{"head_dim": 64, "activation": "quick_gelu", "norm": "rmsnorm", "rope_base": 10000.0, "init_std_qkv": 0.0336, "optimizer": "soap_variant", "beta2": 0.98, "weight_decay": 0.22, "warmup_steps": 200, "decay_shape": "linear", "batch_tokens": [65536, 131072, 262144], "seq_len": 512, "train_tokens": 648800000, "steps": 4646}
Each number is 500 + 50 x the weight over its row's rms, rounded and kept within 0 to 999. Layers, rows and columns count from 0. Numbers have three digits each. The size before them is the row's rms in percent of the matrix's.

# up: layer 13 MLP up, 2304x576, rms 0.0889, rows 615-661, columns 432-575
# down: layer 13 MLP down (transposed), 2304x576, rms 0.0936, rows 615-661, columns 432-575
up615 109:489501452572592495414508475473457481487462480463558490364496499452456397415514514576439522464465484481480492507461501589505531400521575508535473538518415497511422458466453566580408434496442507617480455425493535510492542469503496388449523472566493549543531526361564594615504524509529460368478533428484493492600546463502553552495595472500535549485473461476476417480492510581532516552478413545515464603441527572549563538447519486519429
down615 102:467569512544469419487512530440448513512414471415461488439580453469506478493467504584509523595448503494521400490518507557503567433552541535470599445496528517468422416477466477572486505455450467536519457513533495523496468595465510422461538605504449510422539453486440492440516445514427471453524474528482440480516467480487551583522506539489570556427424515489471409518481462545521533470527407505507546489554505542472500560401473465486546
up616 091:483438517509434442607419498532548539444526520534492518480525493508517416481481542561447493495468548445483509560464457437438517544558497491542452548429537442478437544467588499505500440517552464594461502480478612378450469500513573480434530402460484509492510535472525569472475532510415494414461433470439541497495447505534472477512469498477456494558489487433401471519563454436569391529568536479617444532445606459505463540468576666501459
down616 096:564444546577496527524404500527454457515449499466606442505559455490524482525501494502460464443545495477372424516537624455510510500538502489484456534510484559515449549478532489422538511503459496475503592518424471513497465377441537522501499416465468513496547525554445517483515521571499466473483458441408403442492563460436524451519481541446491567452531488535471493498542460463453461487565637453528490402507555473513574530526450495531567
up617 100:523525554461613503518562486453500550513607543512545393558512494470472395444544505524474456495499518462448414564541542558436488485503406564529496441514512524529534516482598504461463497424429503482537512425531477512640546400461453483548499498566510563491564480497506526515576485485467624432499524503433552507496543515621492500410521524494481550559486457565476554446537489589548513366489534533522533473424461520487479447449483475485468
down617 097:515477592406427447541527496492493585516527520481598494554430402514529495520448455592587559509477425499550470459490616567493519492536508522506472566575460493443582490532559566446578490540419541453552476540468485458572477403494455619543502565561498543510501510447550507449530510589541423528585423573435524472538467387529518493505501500506546510530569449578540501425512440437609576478510494452446524480488491549421448611489491478596519
up618 096:451433574465460476498472447552492580489468556537470595538421538491535559524487415510533508477451531419417554533486525464511492475522513540485526533526404500533461504568508521480491500485522561467580431507444451521448548487525496582493529431446523635488513536501365513532488519508529542508539564500560508546544487470490446479582443544457595501548448525544542496488463448484538551512588499516542475572504476501412503512536457436505553
down618 107:597481489457431468445574598515462528454468563568516549548469415564570524541540405556630502501535449457384514492487565520600514470553607465565515540568604493556600538495578618489491546553540593491521474505505555518501551479516531591441479527453466545564563517501552487569491503487451515528495524515474569474493524443459568534522461539594507567511539528454485568503446523555499515478565434574448369611501541536481592495497620524467425
up619 101:532500504544346447418472528598518528556503560548512457474478524559513488492639485449532523475522499564551477498503575601502424457540540598520495551459632450541446491435541563517578524454497592529543545542496433476477573498407538492511491490483428494496532573386492530537510500489496473488439539461436487579538392493467475421566500511379470506480447480455516500538515578531544418447479516541595493494473525564421530479500462553582508
down619 097:499528488454339463543524522453563412565391477558561477508531532469499559547514444595528551451452534468479541560438461547502494599436512457470532465436435537512512486471544510442541502555526517471456495493551450385442461388574415415490453554526520478470513446568491567541550448549494583475530509547448469432407551455486479506581460477471442495477484504583510449521411554486454480558452562467488431508518494526505326473512499489531475
up620 099:508538471517408513490504563488443420577479545472519516457483458558462577490556439508462513556605429544425542539544381511526409512520477515494483506513533440587478462495484427590543458529530476428514477469488428468595480455471497433522537511472370440523434465475515515556504493554495383428501503449539452486449536456531460498533469480443458537502467485610546483582551520399522488511515459446447470474549539534479437488410584468611506
down620 102:558532538522388453473419445489478492508487371453562555504504491479505504457600423511412528543515461487505548512554498449469454510465476509552512558528625470491528529454486531473476480537479467442499474501472448489463435438418439531501617446489470474612438517593487475556558460623477520537557453488453460383558536508596532461550508522465499523506517484411422532581444452379517516490503526481447454531501512424537445493467535430542486
up621 095:397525514559581584502511600468472421489405450389468622507489511544518493414559425450494514465514533489547428637465555420491548444526550461632527458479543480502494461529546464524515494430495558458455399522571553522460422494533514406538440508478380493495501479558458566553511529513510488506484517507515448470476436461526554562516462387521516540550495474497434498428506481536529458449550519404491463521552494473478493498498477414484491
down621 100:505476486549435502514601559558507496464528559434467506485603359529510537441572568564523475498535525550483499415458536573506496428515470487512461454468503476557482482492495557606485522473630463529493460505529488547507482509525539503580532483562447483526600416518476460458473525496512565524436515452485520538539546590481491505400571467602463550455646564525415423509499433501504527470529576420496472560516396562526540491534549424451510
up622 096:461511522503448420524419429440461469464497457542475497547496545506503490522499374605504497541444497518600497559451559484507462511467544624461403472499470435501507442588589522522505473499432462627564568570509504507474584449502494509492532596514551478453445515554483502502441515484411438582562466515423516513487517544505509622491560562506467475465509561507509526522489538543620515512512601498559472448482557520455513503482519528425536
down622 100:496570494470496505542496460423509459520540478543456478526501442492527492402552433477518510505593473613428449425547517580490393556520504476381439454589552491485539487511393467532511562582518555525520451619426495546537565534521502496451415495534497450456526542544524496522505473496543482462615490561590564531528482410477423473480504460508516509519489522537485452453499496521494522492525535454386496548494505455462493581418475486568497
up623 102:396472512552326419529503494499481522502425598512488449527476477521372536464516511451522473439511473592555426533556461525518437563473543431465516500492471473547446481501566463463499480490436542453498534467592447532493609481587500532445533475413559456482531468530446451539356500457519503581531492529576482452454447563516417508513540514610532491540402494527537494475504521519403425472445514436575541445562522523511559562492551454557515
down623 103:443489512532418540469513429471522394460488512477538501515475534471462494496652422564489397402542538506538507498443489528510466401510460515440427527528395463520510488414535534597507465475509506555569537496588480477468537455489539486510489481488519596503544484502463544508501474577538466445574417527461399533410515475405470577502518470595526534530480465486464501644516498476511489512418486588539520524539566521374472557508586389400503
up624 100:440519562495542583511526567536514516393501518490561548496565527508511512546484336502542528473493424558470491478548557494554466485438571546531472458465435579454467514591497439476481479481502464529535486477565461443487499540460416424438519511455425501470470552508486485574502499430489479499487498457585429352573511513426576597525443486502574561511569506434451502575378468527513431481532387516531536502525407612570440541481546406497537
down624 101:421498571480351509375499522484524499520469459506558496443472575462547587485587507484478455427442462563454484501558549392479557544449471485550622379506480494521532487488516538545550503522423409463490468541496454508445553592496487527545471494457504503443486477466545541506534443492421429504470541420429500450478469480499542556462502548478552488444521439519513374494530399495562556446529454435583486537563513435507560588414550562600539
up625 097:460526417522572490485423477503524487561561446421586494422518418555500495510472404447432630426526519508471473489523489471439475427563440470425478506480512488470520479489513476399485536492508555550493436427484370585496527419503540414495550567532479525517512406524524467561592512424525477478479454544608473496450495454531491602428497418528603472494625576457458483472424581515420441443479480521483512477451529528487468465491459537439422
down625 098:406449579546410446413500449589500556535570375543461493460464490490451476505526494529528538520463561438588531516361473628375500464518543401570460398544523461514454568481520508496495577515525466498564539562439527479511505551420482528467531484429470510534529571522528493507490474465411496508403565488470572518432498510452477441467463470497523493439509550491544482526567462397489537540509566440558436465530468437494454536414431535464505
up626 094:507470450514543518512478440525535482488391551504476474482585542476436560512448420527442486518443492488510555525501412414522532480493515476545484489494537505530543531384525467423561466449551499504496526385566523512410401469479404460518603562496449554477533472477460433538498467529616470520543391485576563548546461497532505507520393585544488527508471583461402552511485509381456544519502526426499494526581598602519493482513516520475617
down626 096:451469469442412472464427396576439437549544430405482496443530571449535540546499495595510467509451490557420465510452468464485481506539395505476543538520473584489496481497535547445392574447391428511502456593534564447510563535418449396464472662505533461516465481501488562443514463415513491561608467461459490447456527581510501508465501471537492507471592432541497495486424532553533518475583487557557515506607600549471485464450537515501441
up627 097:388435479483485538514479445408598505461496552505556533406517546469567461377495530511404555560529514542518478499445464424483502424482499593487529522537543535579420461485481514509550506431428496509551483470504513530397515416523491457475533408541489473531546498578506550468449492495472538508456517476552474519580490471415472455503505440424546424544473500527539521524474518538456482493376497443468535427399542422439566526561552520475472
down627 091:508441496503656617536449532457529570356526512567544578491556430556541495480489471518487482499508494514477588531484472471431474516510610496521526566520493499392494459524484524554462613540490610485479459464508533492516437464518398480502444510504562523553508499545522489505476523493471540499570560422454542449537516486489530495461540472461584510512478386440553487576438491536594539452358409494499608438525534519518434518594408375477517
up628 096:419539584561554584463509540530601400531514504507511517417451508490469502517448544504538381496498499596543481535333511433498542582523472490481501414594536462441525538572521526470607570523505481509509506612471513495537484479562521514435487471416441425543539534512483522511471504466542542529394491532521560515533519513441327443547551497449498493507541450498444566581498483487481485566560494463416458449496558524455491544510608538543487
down628 097:403489533451494456512550518538493460460567545501464473488471609514478485502462533482479530485435588588533486462459472440539623571383450522520525488533486559541561506422531482595447539488533505527515433600523534509507432408467458421526580467511522468435550505424496492488470577441486494519509371599443480483521511478496381512490510486487558493436428579514465496514548495509495520576465470526461429414577541500494541600529504541466576
up629 099:508463560500547412477494482541514599479524528528440499550581540559592494544595459578529548483562492488543589477479458415519528631479542564417448518465338513373573502483596375363554547453526609572618469568468522534503502380546425579444517527493427466499500452547506471490429579471462594455531545487611507466512515479516534454563469518549551549576440458558522503583543541498471471520539533530533429448532503539543486484487459469470425
down629 103:483505441405512487503469505506407469542518518454517457584458490602444580586545528491636473475497466451499598570439458553485494478510555469439447477479502449487549501453469469413500588451516506518506528407511459486516470427493418410471415440436462564646560441522447479463561512450506545512538478527460433363487544507527582505602432566520489569532445527508425383405417533577535462521465527616559507417525550540513461558522503448472472
up630 094:570540476427568634425548424515441535570618471510496454440524519520484448461623463350637618540446458489501523508561529493529539535559542497555497469401504446498526466490448515453491454402521522601435486493521459492529457486511557425456468587529424495540451399483477475362467549529531411575577522436492601556502441438524513456550531558389459452527458407497557492496453458497455563498507488510505563469426562466559554448525455503466600
down630 091:503513486554554494555494587524498374520546501530459447503509585520503496538538570542536515515460504473526465509601493509578484549455428512504583497591513531569443590484493571506497624532441525483459518527598518525455413550506486529482574444499564497510523481467539654461526507510527499461426528500536439395515512451513511415510527456483494391518412475504536504504474523514461426548443464401544436495417576465437534468462602542610463
up631 101:510444567535534475516542490467550509489488507458606567592532471426535549483444526505499484480483493469461517496423496563524487457511443477511501437484438479504454461539509498356564467500479543466603479533516438481536431532534511527493558430438526523526484596565447483515619568476452561497475447549466436495422497516569512585497545471465472441548429474485547476522446411448461493486579542434484528500435574502518523549494464559535505
down631 100:524547556591424451642502520462500493455526549545493499498500462541536550476569443512538601506539414481496433463543530486540511453463479442556435483496433465467428468471424479525475607592426582483497492548405525506488462544484594469408491492545534540546532574490488549496412416486560548544508509460517482474470533511484444472455501464558459534474470420485378610537441456543550524606512565451392456558451419371538483486441483515469471
up632 101:423467463521569492464438505563538523493484547525439430492447476493491528538417540474455549456535527530450497689508504544434477477530529517497494431447500352593409504412541548488584486549509520471503560483472454522532625484486606544500539542468489415563529526508489491505498470421442554517447485560528391494490545510463470443478488538433517454515478551465447618530527448528643500448548527517516525500522436486561531485523458537497486
down632 106:469486466566461560415407536594497504518470434493531517493515424434421505475475518526485520492598580545532602461621555525515398456485564579483624518515544509476467558581447522540561555493503375459492594462461400504519493481486510475478509477529508503566390494538490463489569405565519461476367471519597493528433616457477442548510415455535484427528567512462499488463535498515443462387528497541505476467514473498530528457512383542454503
up633 095:508498536430527429449458514486573487559452549540560505435464477504506510442443481480599467485523470465441416539507578582502589581489420568455467453476498473484519501549439543413493395458472430531506525431625392548496444542471549527553420394472401482529501517486492507484463463469568593523459588457570398446570521437412528471595500518465549448437487532545561506502531459471369513546550525523430576476487440456541558461487425456514381
down633 094:475509478546432619506482533549432476502527550407526513524492494477611482541474498549518506520477537534548492501476520490475494509465523531505536555448485478615477405456488479447484461504504540579521490506493508476525593525450495473458449581507506534557487473462474439471436545487444524501457469511435514567475484439551601554484531470494477527526555538570474516470434431496525482530590574499505449519453439544440473522500617508462519
up634 093:489416468534401557427511452499501510465450530482478469540507490449414559578445521406498368485535569606514457499559495453593430447479495490597485463504522561520514443454475540602584467574368502578516508416514516585471477428515556424506531496445473446592496465534474531494530441525449504624493527507522528451485539544503509599541490602493543507485485492497456552524481522424431591424584453477483426537502498497543528539482428498530532
down634 097:497532501467542494478491522583448477421516403474619543476545489431475436566508521388506396518550563454453522483493436490500577577542483504560334541542517550515482501565477478481471534530508439521564593525525543533496503505559446481561558470421520493529454540476463562532486549556415479503452504521526519522497427466422556538508459559459533510581465629480484508457522495534486539443540535518439501464540498585529459412475400460403433
up635 101:532497561442531543508452576513513465580341474516532532510550516489534450514593436503497456546478491537450484423391443454396479518419518467549512512582480458498524491517568550543340552504519514480486493392438422517517513437471514484534501494550510471462459442631447554523640552518545459412490489534467547502374396491489489536504478596579513529522558456430472475487607537528415475468451467454536465418576515415562461542482506555504509
down635 103:495430542536508589491510555536429427503484405484533499469484418566503543452471560549556468507494512482470445474484510470424485512516560525493506542521530514553507530439426506469509414490458503468478581513527509478500527492552559509510414517414509447451414472408535469410519424585470474540519505492468573597403488529510497524470505507404489489503518556553411415524461472494460445467485549454567468529450473524548561500475661479444462
up636 101:567537497516563532483522572435460411364451494523484394528522579505415515485568507546477505489511478458499482499519440468566557476570477538461486416505527465449593497455585445443423490445517484519542491514484382449539508470493503382446509455527492427464435462397509588491441511424486442439481440518478499488467429605599490521469473543456543456442458489468497464467512611499524471588582519428503489553472543459570571491499463575519396
down636 104:473462505513429481477460538499477537558546520475581421426518397436546481401549598566436485536429500495540447500432536522397540533543474476482577478527395499460481526481551436474453502522477469424464537527496467598470470430466472484516560527447446543448501491502527483480469558417514455513461427541492571545479390548542480510396486472520497524437578496506501440549433471560500522530485513510567486630505618502559457477555455473470498
up637 110:506555470542572477512483509446505450503505445600505479524420512515512422560563526450465517445535495499467477486508480501476451481558479572554467448490524413570512479428515514501366486511538542553567496491605521484518498465508509509493494480499447482470479471506481470473445508511500499487558509426501654450544477525518466496497506544458486501583474429425518476534442498463431571468452513515463417518459531469448535454503552525527549
down637 106:523576506484452479500584518464455445538513494561601507538512526443565412579549501409598469479458502464511561550474551453530559489515444600642525469548521478490498471478525528534467544546527457525489437549507480457543477445472437480473557509445506437533486447513524555484499528499552537489488491543568459550593436507535506490526525519470434492578486348447441512476494494503452406413534488493553448531500476453574528510580556412544512
up638 097:456462563549609540517565485518540490570466506472531475511468539578474542607479468506557492490469516515465444459549482520576435438539496453533470491513580512585540480618529495546461529561377604439475624514575464509407535486573422534512500532441480454621462455506401406520580488552483492524478554401581476567432623569515517520477458540489553515527535482485625437484509515527518571555525483452511511485449453503436446515529446513385502
down638 097:461515575421488492510486391534541508512482569535492468476484495464417498502550426539554477513434581581511480577465410500431443507473601469456557499599541508520576479459456490560564503460542458494556431545563556570504489438471588513476493400477502431534460476494535460490530478539558462544532532434490510505463505577526496599523431646491608452493509429535431485423576522483498521403531451544510404448484472456390500526470538523480499
up639 099:404462545554515550512509462557551529477508544467593507496463492493464443568599537496563530631514528507483460473415524558466494494528494539534538565503554580525506456434405497482512472514497521477468532420383506379487556536483558517610557487427513547478438513583533536523564394468498422556505526467524453544420563545535447486509445467476487464452614477438603495627463525484535588548444495486465432424438504487599517552438495407481397
down639 105:530485443555541501555542526573543477538489509506463487442536457510428472484514537503518523597470592512527596565478420529459540481551432540569509501547470551514522529521599576503489435540511519497541411403529471511522489441563546446450544454543515464517453502423527512459443469476457519503525631514445537473520501574533522543453498428455523459541511427384497465515507410519421446586432501480550538564521522417549499495471499509464479
up640 102:516556473544564448498478612510508563433511454535637488529505433518491515515533506453566447474546563435534530564494499428412561496555523556464412457434428576457423527542491559518465427509613483660545336570483619446504446508422578400413455492540506452464534550464456494437515480583427510486493488508473517506480497560500523480485442514533539514522500513571482531458387511528373444511458507509491426561507467485446400521497445489527439
down640 103:531553569435412607462480536518512479447509468529453425509586523496482491520578501431550472523491516532495507500380562472461554438559549539513407435505510568504560584512408566539578520470596514505531449511514522473473451569482567458505502488514450443539573525473469482538539498434469501533515475459480551444365513555603497461479576541413525482523558597481518511382485432509564535499528436496489503559522546512455408508451503471474471
up641 104:542476577550545411457532500536494526522480551503546544494492534549451537599544574468574527515516551540448454492456499500455494517553412459487486450545503526489398556497378462475424439486465494529429434503522528482498506605487519491555456512453491511573549558529561529555463573494461526471492477563453562517500510608499439507554524548494468470457561572421514493411468481534505574418527484509539464412401522453466519522505592447530490
down641 103:556487539536444433492555500505491429540514430479542425446437544617482531537569544513472512529463544460560487426510516476457516483456521469435491528498523462456461509552523561533500502494525582461489433468536584484552496540584560599531439416488429507554521473573543464481504595456478577607482490587555513504538507477502437539592388476625435525459567568465556540482538506502463526493493526581624500450495457367418455449491493362418443
up642 094:429550417476492459565501499539473418545501494486552553466446480483535514407538502544508485559507521495546531447439462486529550490439529550492541477537512501491499498484526459510561543511475396551590600554487547396512557526543569503529432534536489459358499643469435421572585528482376578542551494482500571502543552506464529489425389434514506606495557469444497428488593461492542593534488558601458445576539426480505534498526522492468383
down642 107:526530451499359484475514487444455522468454480539451532489536509511515493414573528551461472436511523521465511380506462533539584478466460555553429481443482561573551588480556494439482492515380444493491600546420551444469441516511469505475523446463468551510484486478493488485536543480421523520468415528505614516428541441514537521385555468517629591473528531586499467477511498403500481512505608526485499508409640519519493584548591545534428
up643 104:485625498437475491476541491487507520531466537555604504511488527591449509567482519560521492448471465476457595513508467531468522529493480504534521548483518535582471435483490532487612529474434541456473547571470484501502490376492516440476477515496458529624465535429565436501482474610464504462469454502512476450453442447385521588460598526435486389451466513496480557498473504504564504536557497520477505490518511585467416458462468530477475
down643 101:529473498470491489451560531475503532447532513363457558452559614468449367556504592502458440492518506508495546481476522518465549538499579461518471533477415445461611504454549517562483531489451577467470481467448448501503467489477507486431520518582418487470481558496502459518463512533524524517519429511531526516496503540563541590648423442529482500423452521489460491465546457365462405427452488494479461525568466463417592450615508470472444
up644 096:493440501483445470492518508570548502514555433474531551529494519514433510444514519505455542469514474468525508443526516536573496516501565482600485456550445508525451470537515470492489520485476526600493525566552517452568497597527538516562485530474475382571475582448519499510509475392439465595556492511507561543413522505450509393468475508451555495432565507546613510551523567521417503539488466526594436455461561482454399439512462499526511
down644 102:503509508417424556547539544430561516493523499406480613565531561524536504528417447494448462608513496372509491442437543562534551504428563535597543490490540521496483512602444425587457431565545420541479461441524565434521491550469536442588454481469491544622416520484594466491502440410507528549445483502600439542444575542479405579538418559484512489550506470489490553511494491532450376534657525491494442447462449450478480448461499513470487
up645 100:451548446454480506537478526449380563551541552513472536492462452461495488546518472471452536549530501537473565417382440536572401475483526547533538480485410458503488492475496523479508508434427471566437489406508500424417478425546486415483559505523513499514435567479533443575484448481460477473513533458521411498482475483497497514512527465444520437487461575465415537316495615600508501505492443494528537615414528515439506497507462466478504
down645 104:445503441524431548468384606526551505450489541536510563464498513552514483495571463426506489499535540537598626428507509472511521464482591535462561446500536498565531509487451509406446522514452476557518495521523539439414550464532498483500440476544452481568449515570424455565549499560535479437561494334520438459545542466620464511515533446542432543524456494487502460624588509484477598527483417487562477407515476507581522547394471520501370
up646 106:560460577438492472500372511460474482593433455580555604445477532443583568533482522518532437587485438462504501519431571533438562429505426570519551454523514511543498450566511518469422616438498498494498496455628479565523526459441594417489455517566488520540455589497476488435516569536493562548413513499520539486524479521508494587573443443518512502498552517529434462589446443509505470541396504472597489445442536470528473548583485522452466
down646 102:507502461406431479525518431510475437526409476525530436487547565542469543531519506460406414585496575463437474455579504525434536363514421489462450485411479534518478467463529520550447464470364496534551534464542538496534532487455427374455497538478386451485439578427442571450519534503544533477545446559451577427483467518411522568493488491458559506420458429500484427544554567490658438468499510464444603431486497456560504487488480474320460
up647 106:500505489525560539442484513570497415554464513481557542480511512486486524448459461614516535563442506538508454450528505517463476533509588485503519485490504482571435434591490594487536557482443490545512469530527468548489640470543610501483618542553516536511481458542468490448523513426531544509438554548436509499571520534456442537520528518473540451522527554541495567414520467541534451571522517498512498516519508529489593462494507472546494
down647 089:576534434533739480591460464430530517528540469436436502430506404529552457501424517510544480560480507474565495468574469472532439543451542527551495560524504484466441491528566458454605496487560480533424443515451412474512668493498490473447465476548539553496491540472526500467499515479469540552553503439485504580492478482504543504486412570413477572509508522407416531541476542468463627393549458536472535460471453580511454499475541566503503
up648 091:577556596408531570439554488462501399490577473521552390449521486527553501394447524498554533539458483482439425534611586526468458581524483507498460478587472467570468440498580464580488523454452567501531536444539476502495574475545474528531511577417511509405524439484537539524531523525474538448527500538496439528516576505404418514569580430464538561447612517442529481402560536552512506545463496577528529566499430502489419545479494440524512
down648 095:494541509485337519573512476506557492414430352544466445477559521435447548537513489451430543518486525403651499495522479527555501463352524462473615459492481531451555502384429516492642523523477476508591517492480576541477483480541552541567441507533514515544556471498473517426500530557514377493486633487583501455536517545493571500385474576544497506523597535533578516473496405493514485482441509523483581535462478519508497502454557453486534
up649 108:457571465523643552444594466529526414565433529390591509502449370483465552553476419544376490501481517586447469477522517608468447519542494504407520493454504484530494539557479557545500516478535511613470516435487450529468407452435427516480527353515529418489410449470362462562554492522520445440408509511512477470552563463449501552506542537489549498382547526468451394539496561450552465593388548612496544524517523487599492566540517516468533
down649 103:538546507528443486521539470485426521511461567574486524478531468524474439541515479504502573414611519474478471530494421478544500509545464464371489516426600403499454467460403508364462489490535516543545471508476493513477498437455471513516486458556533501457531518498462526551516448441466432503455453507559524481481419459575478470507499459530473462402500540556508425506523572497525479609481520519475563493469481499556489587534541495492503
up650 091:478565544596496570394419524530421518535511577496480480367560533473408412505530493475521486591504579390466470485550462445395599500570581492545548388558518460543469480538521524513583481573443476586507425460509535449507496560507567489429519487548477542495452429493484472495422604492474546535518509445474482475558599497504399449488460497669459487502449455490450479493543466503463532469437550419422480550542491524508494542642407649542535
down650 093:505443526431467514469507484511483539502483444471528461466546441417422497499443376467450519469384557421516570456604503467509517509570488531554484482534550505503612477437516480500504570567516539417448553506544463543404408494434466508411537536498561575468471503597558496542563529440463467554537410506509501534457592498511556477527467497517509497560529502510483369533485556497377523472516481571454493527460475553556459539493446547545500
up651 101:431465450535537438514465524588510544519512419533431580455460578604617533573604493468500448529475542485530467495456525564586476492530563543467500477426399455527424530444513606498511513487511551473494556486537593466574490491452475543486469490441482481535501528494435491439594487475382574479546494567448511499531522516519535507490485498484548488419544402464518494495519489433529480524469446540570624465577515505542478443497538527488428
down651 112:505461494461397476553486543527492572486421460516582492453398477529580529485498492474557583532568506518499563472510517408541443572533526464617499524507530495451536473485492551450544496509444541507500550514481639479501438497522502503611461518555492421465508421377458422492567548528441471500559458549498493473531427526472521512478570558569465520464468514499450547535526560587562532542499532540499560513583524585515481446499484498572407
up652 095:423510535489470508434501417471574479464467496513496567557552550557636561532478480516422473459484388513500540471524502465571532538432528553576467565510494490514642405509533523410471411560440511479538464522532465508427481450506521507503498453493478556612445470541570518550383503492362422452506486542514479557439509459393505536452324522497542585530511506555508421530541563525462478514461584572578334504550460446508520496470493471591452
down652 093:512522512594429553522512452504520514531479508438509422538455471525393512418473491441552432549494532547488487562566453410435467576509386533493530521468393505411468458527549542502584566479483453543477446418501615499579544410502507513535527435558499487569452552467477418485474575510616506387465482515374519569589491488481495473594540525460541461459477448430458443463534383522470522401462455460497540521506386447557495489589453474496512
up653 099:340492535525429421467465563497526460429521490491525456513508527476497567461505596422541488540545519579440418538455461494542516505462554444505426517525540536542513570572571435529538425555533511529576394504567557504478558429484525557485490480546494510402524497477500517513461576459478533478476541451528564480480479498555503498545371515505532525464428470493553429540397531482541640481557460599481590496456527472456512493517506475452492
down653 100:493459482547510432486467434493523525489502582558542434488465549552553469405510620524489582532537529545507480478436547554489442457498495319583518449522456472441461467477589468465520492532490441606612462548487465464443617545556461489507439453523569490509485477443497476500452527501411448512584559551494494497428373480522475529576505447551463515374561527530448461401486430536507513427502541406419491444460557470478520486566536568483450
up654 106:586463487531610421415524441535403492536486513478498472487480461454409441480463522522430479527550503499459485488554497524551527506511513465573626516511468528527483461469422539401454572587480476495545579508513474487541502502497513428358441545480461524537476502497572553504507435607521434499447483654515500472577463499607491465365580422514585504454531465529552579590495470537537485479474483470460516506503485528491435509470486418421489
down654 104:481602522500410510463569473477578441499488535392487520502488397456494523577523483518446535541515497434534437499466531479535545555483459499518502563469481536498432422491509504512398413477453496542487608540565480514423557578442496433505585564440449538530503417494472512535504504654501541527512499458477550493467362438490479515452533595474475549505507561542521486519527408505545536524522543431506497665511560484496443503524471473479369
up655 092:469525501525578474606498497490568409490585533466427469464542458450498459459452534545583503571562525413555435515505501601475458597466389445483519505532460518492504476553483464491592609466528481502485476505462479493516499541469510460485557467449570521508488515461543435565656600478465628457436507538534500498567559454548444528524465549468541480466640488485542502446517447458546445500566450496510491542442494473583621547465505467622514
down655 095:489503540486562506506418509440468458549462456517520426526485463497501469461515535535461541427477509513514470542483452523483645499457492566577602516506483550489569559589466499572553590542352497530529488495477615529501513504500439577487424451561555538493517462549503623480540367530527447475550486482510461481463406511480488432513454617529538467633485535424501508466529598462505556442478482568475563420456489471464489515486486462473456
up656 094:546565455532389515512401552542466459548468534475476514477435549461555475440396480449501537443470584524530479494518556431538482598484470630521620502446482424598524454536566464495463493495475491422404509508554501455529537532491523467498650529507488515500531484480504387503530438455449439516585503560460439536503482525464451502480543450422512429506528428481495545432527589510468430524462441552502464540482505470513566556513478411483493
down656 098:515504547459462412388531604516557493504463593522525519615525468488629550456425558509522457428448415440489433499534524484521455389474484504472473501494447539509539475479556453452499532503507427488528422555511452460490556457592521428519564544489471536570464511474504502569436434408524448459536573447508480501609550572549499503476438479490506430511541440499550483498501503583551468500536560520524460539451440524463428575468490482496539
up657 090:535499410531620496581501319588476493430543544481477464568570449509475493507538539453473485393481479552438490630489569507533575559530533480508455452470405561520473453443508431427461553400492478489613506612524494478558571501507459454478464424458566501559446591460467452598472517566553451450524545440481469454509491564597473456534518407528466516577454470510460400557430464486401486482507550503491536493464516515598454511521539595558512
down657 094:470484666438510542473497487460494478479441515459543517527511468563488485470517564473462435515449546595506492603469512514516501515416582585374516552450508477602506439466489451540430431490454576493479550517529487522454527548406462500483541553451549546504438589544542499522414450559498390511528422578502469478426526532451541396442576445457541457501498469447513522421560538523590555493484484516440503486477547492495545513560478530534507
up658 099:446498480457554482548474472596447486471525516430439515454511481453571457543517585474475512565487390484442548521464536492588494420527431431497526484495488543587464528463473437587557540545522542516531445398486570465515462511522483427470451539545500544455455456375453510478503474473461543441548466439464528523465478503519497525599432395413481521505506384463426427440545555493598530566527461524390583539470546542563496444480479493407457
down658 109:547602494565501540587490563525491463498496493511417478551559457545420462476543531471545610501588550434504472581468551483487444457546530439495556411468611507518456528499448542522495538576467543433579416541512470419426485525466474527517499470514514596549523557504507512541442498511528499496477435419428482511468514524516404451548443539483480510479509566540487497498501473571554492527531546409487512532564462474478482472502559514558497
up659 094:540473512486499404535432518525440448588546491526419538463598485502513566486465462457598471500426447414476513472602442610541490495562438481500599414479492499533499428461559532466619534532549527507541429540460434499477452494422472544474610450492468480457549543486439523487462503487447502519490463562509485478448509529453458525602430539498497562485419571456495548549522497567477589478445439514450502502579541581585487494590480506528486
down659 100:469391490507338581512637500546497524532431428478468489475458447584446530468554409478491428492500636579497433513510476570500487520457481530488514436477471545521538397459462589547380510506557506586563523472414445461454469575494551493426545485479447489530432507504503529516488443528510480487562549496447529449531537497510461574563503565479488389512515552417545498520479447465516541488433511393465509504454515609421522442445492456505575
up660 114:413462525525412414438599512485419588408460466473501583475497518540526525619572502433406531460457594509504506552471495645564589435443587573523381475495486466524431545523528490522455547648538492424457524550523481477531424418454455577490456563482495500521498513560508535467525501398452442483527495520566454475516513526503557492517503558630471514428525460525420619434489516540523516554482472418541612450500485553538602430506521439498499
down660 097:535495536472595534511483478563502454585520470525470420428585431464503540534522493499511592510504491491537485540619530571554574519474505526559513491494585524498457522388411499540553540514514469424500551539466527514543431398509535426523466538492440537424440545468522499457480377495486484652447504485468433554520561565463518530404413503573582463493436446552466479479554563510453520467552491490516478525468478419452496592422630438498486
up661 103:520505469487507510550554481526542467532499528358487510538401577495563582435521470589489496620533511630580489452447438535485450578526480508446568500550462464502443424513509589459521507513617535488496523508504478481534565524466544415443485492474563523560489477527564505510652506495592533464542456537501500450467538477465512497573427483463568422556573579497517505501525533566553444548431499597476527497560493493516506537520441528510543
down661 101:477518505556495536483559473468511530601513550483544530536514532608579527470481541522541484462515508541464562507460433502494481480553490452530485567446540565520461546567486482468469502620587451481550436446418554452489585433526514522517444518480597432468626491423527532489494573534435464526542415566488556497498501392483583434603513491477478477527568461450458513463396498462493562506541490543444557515479538458502521546539394475501381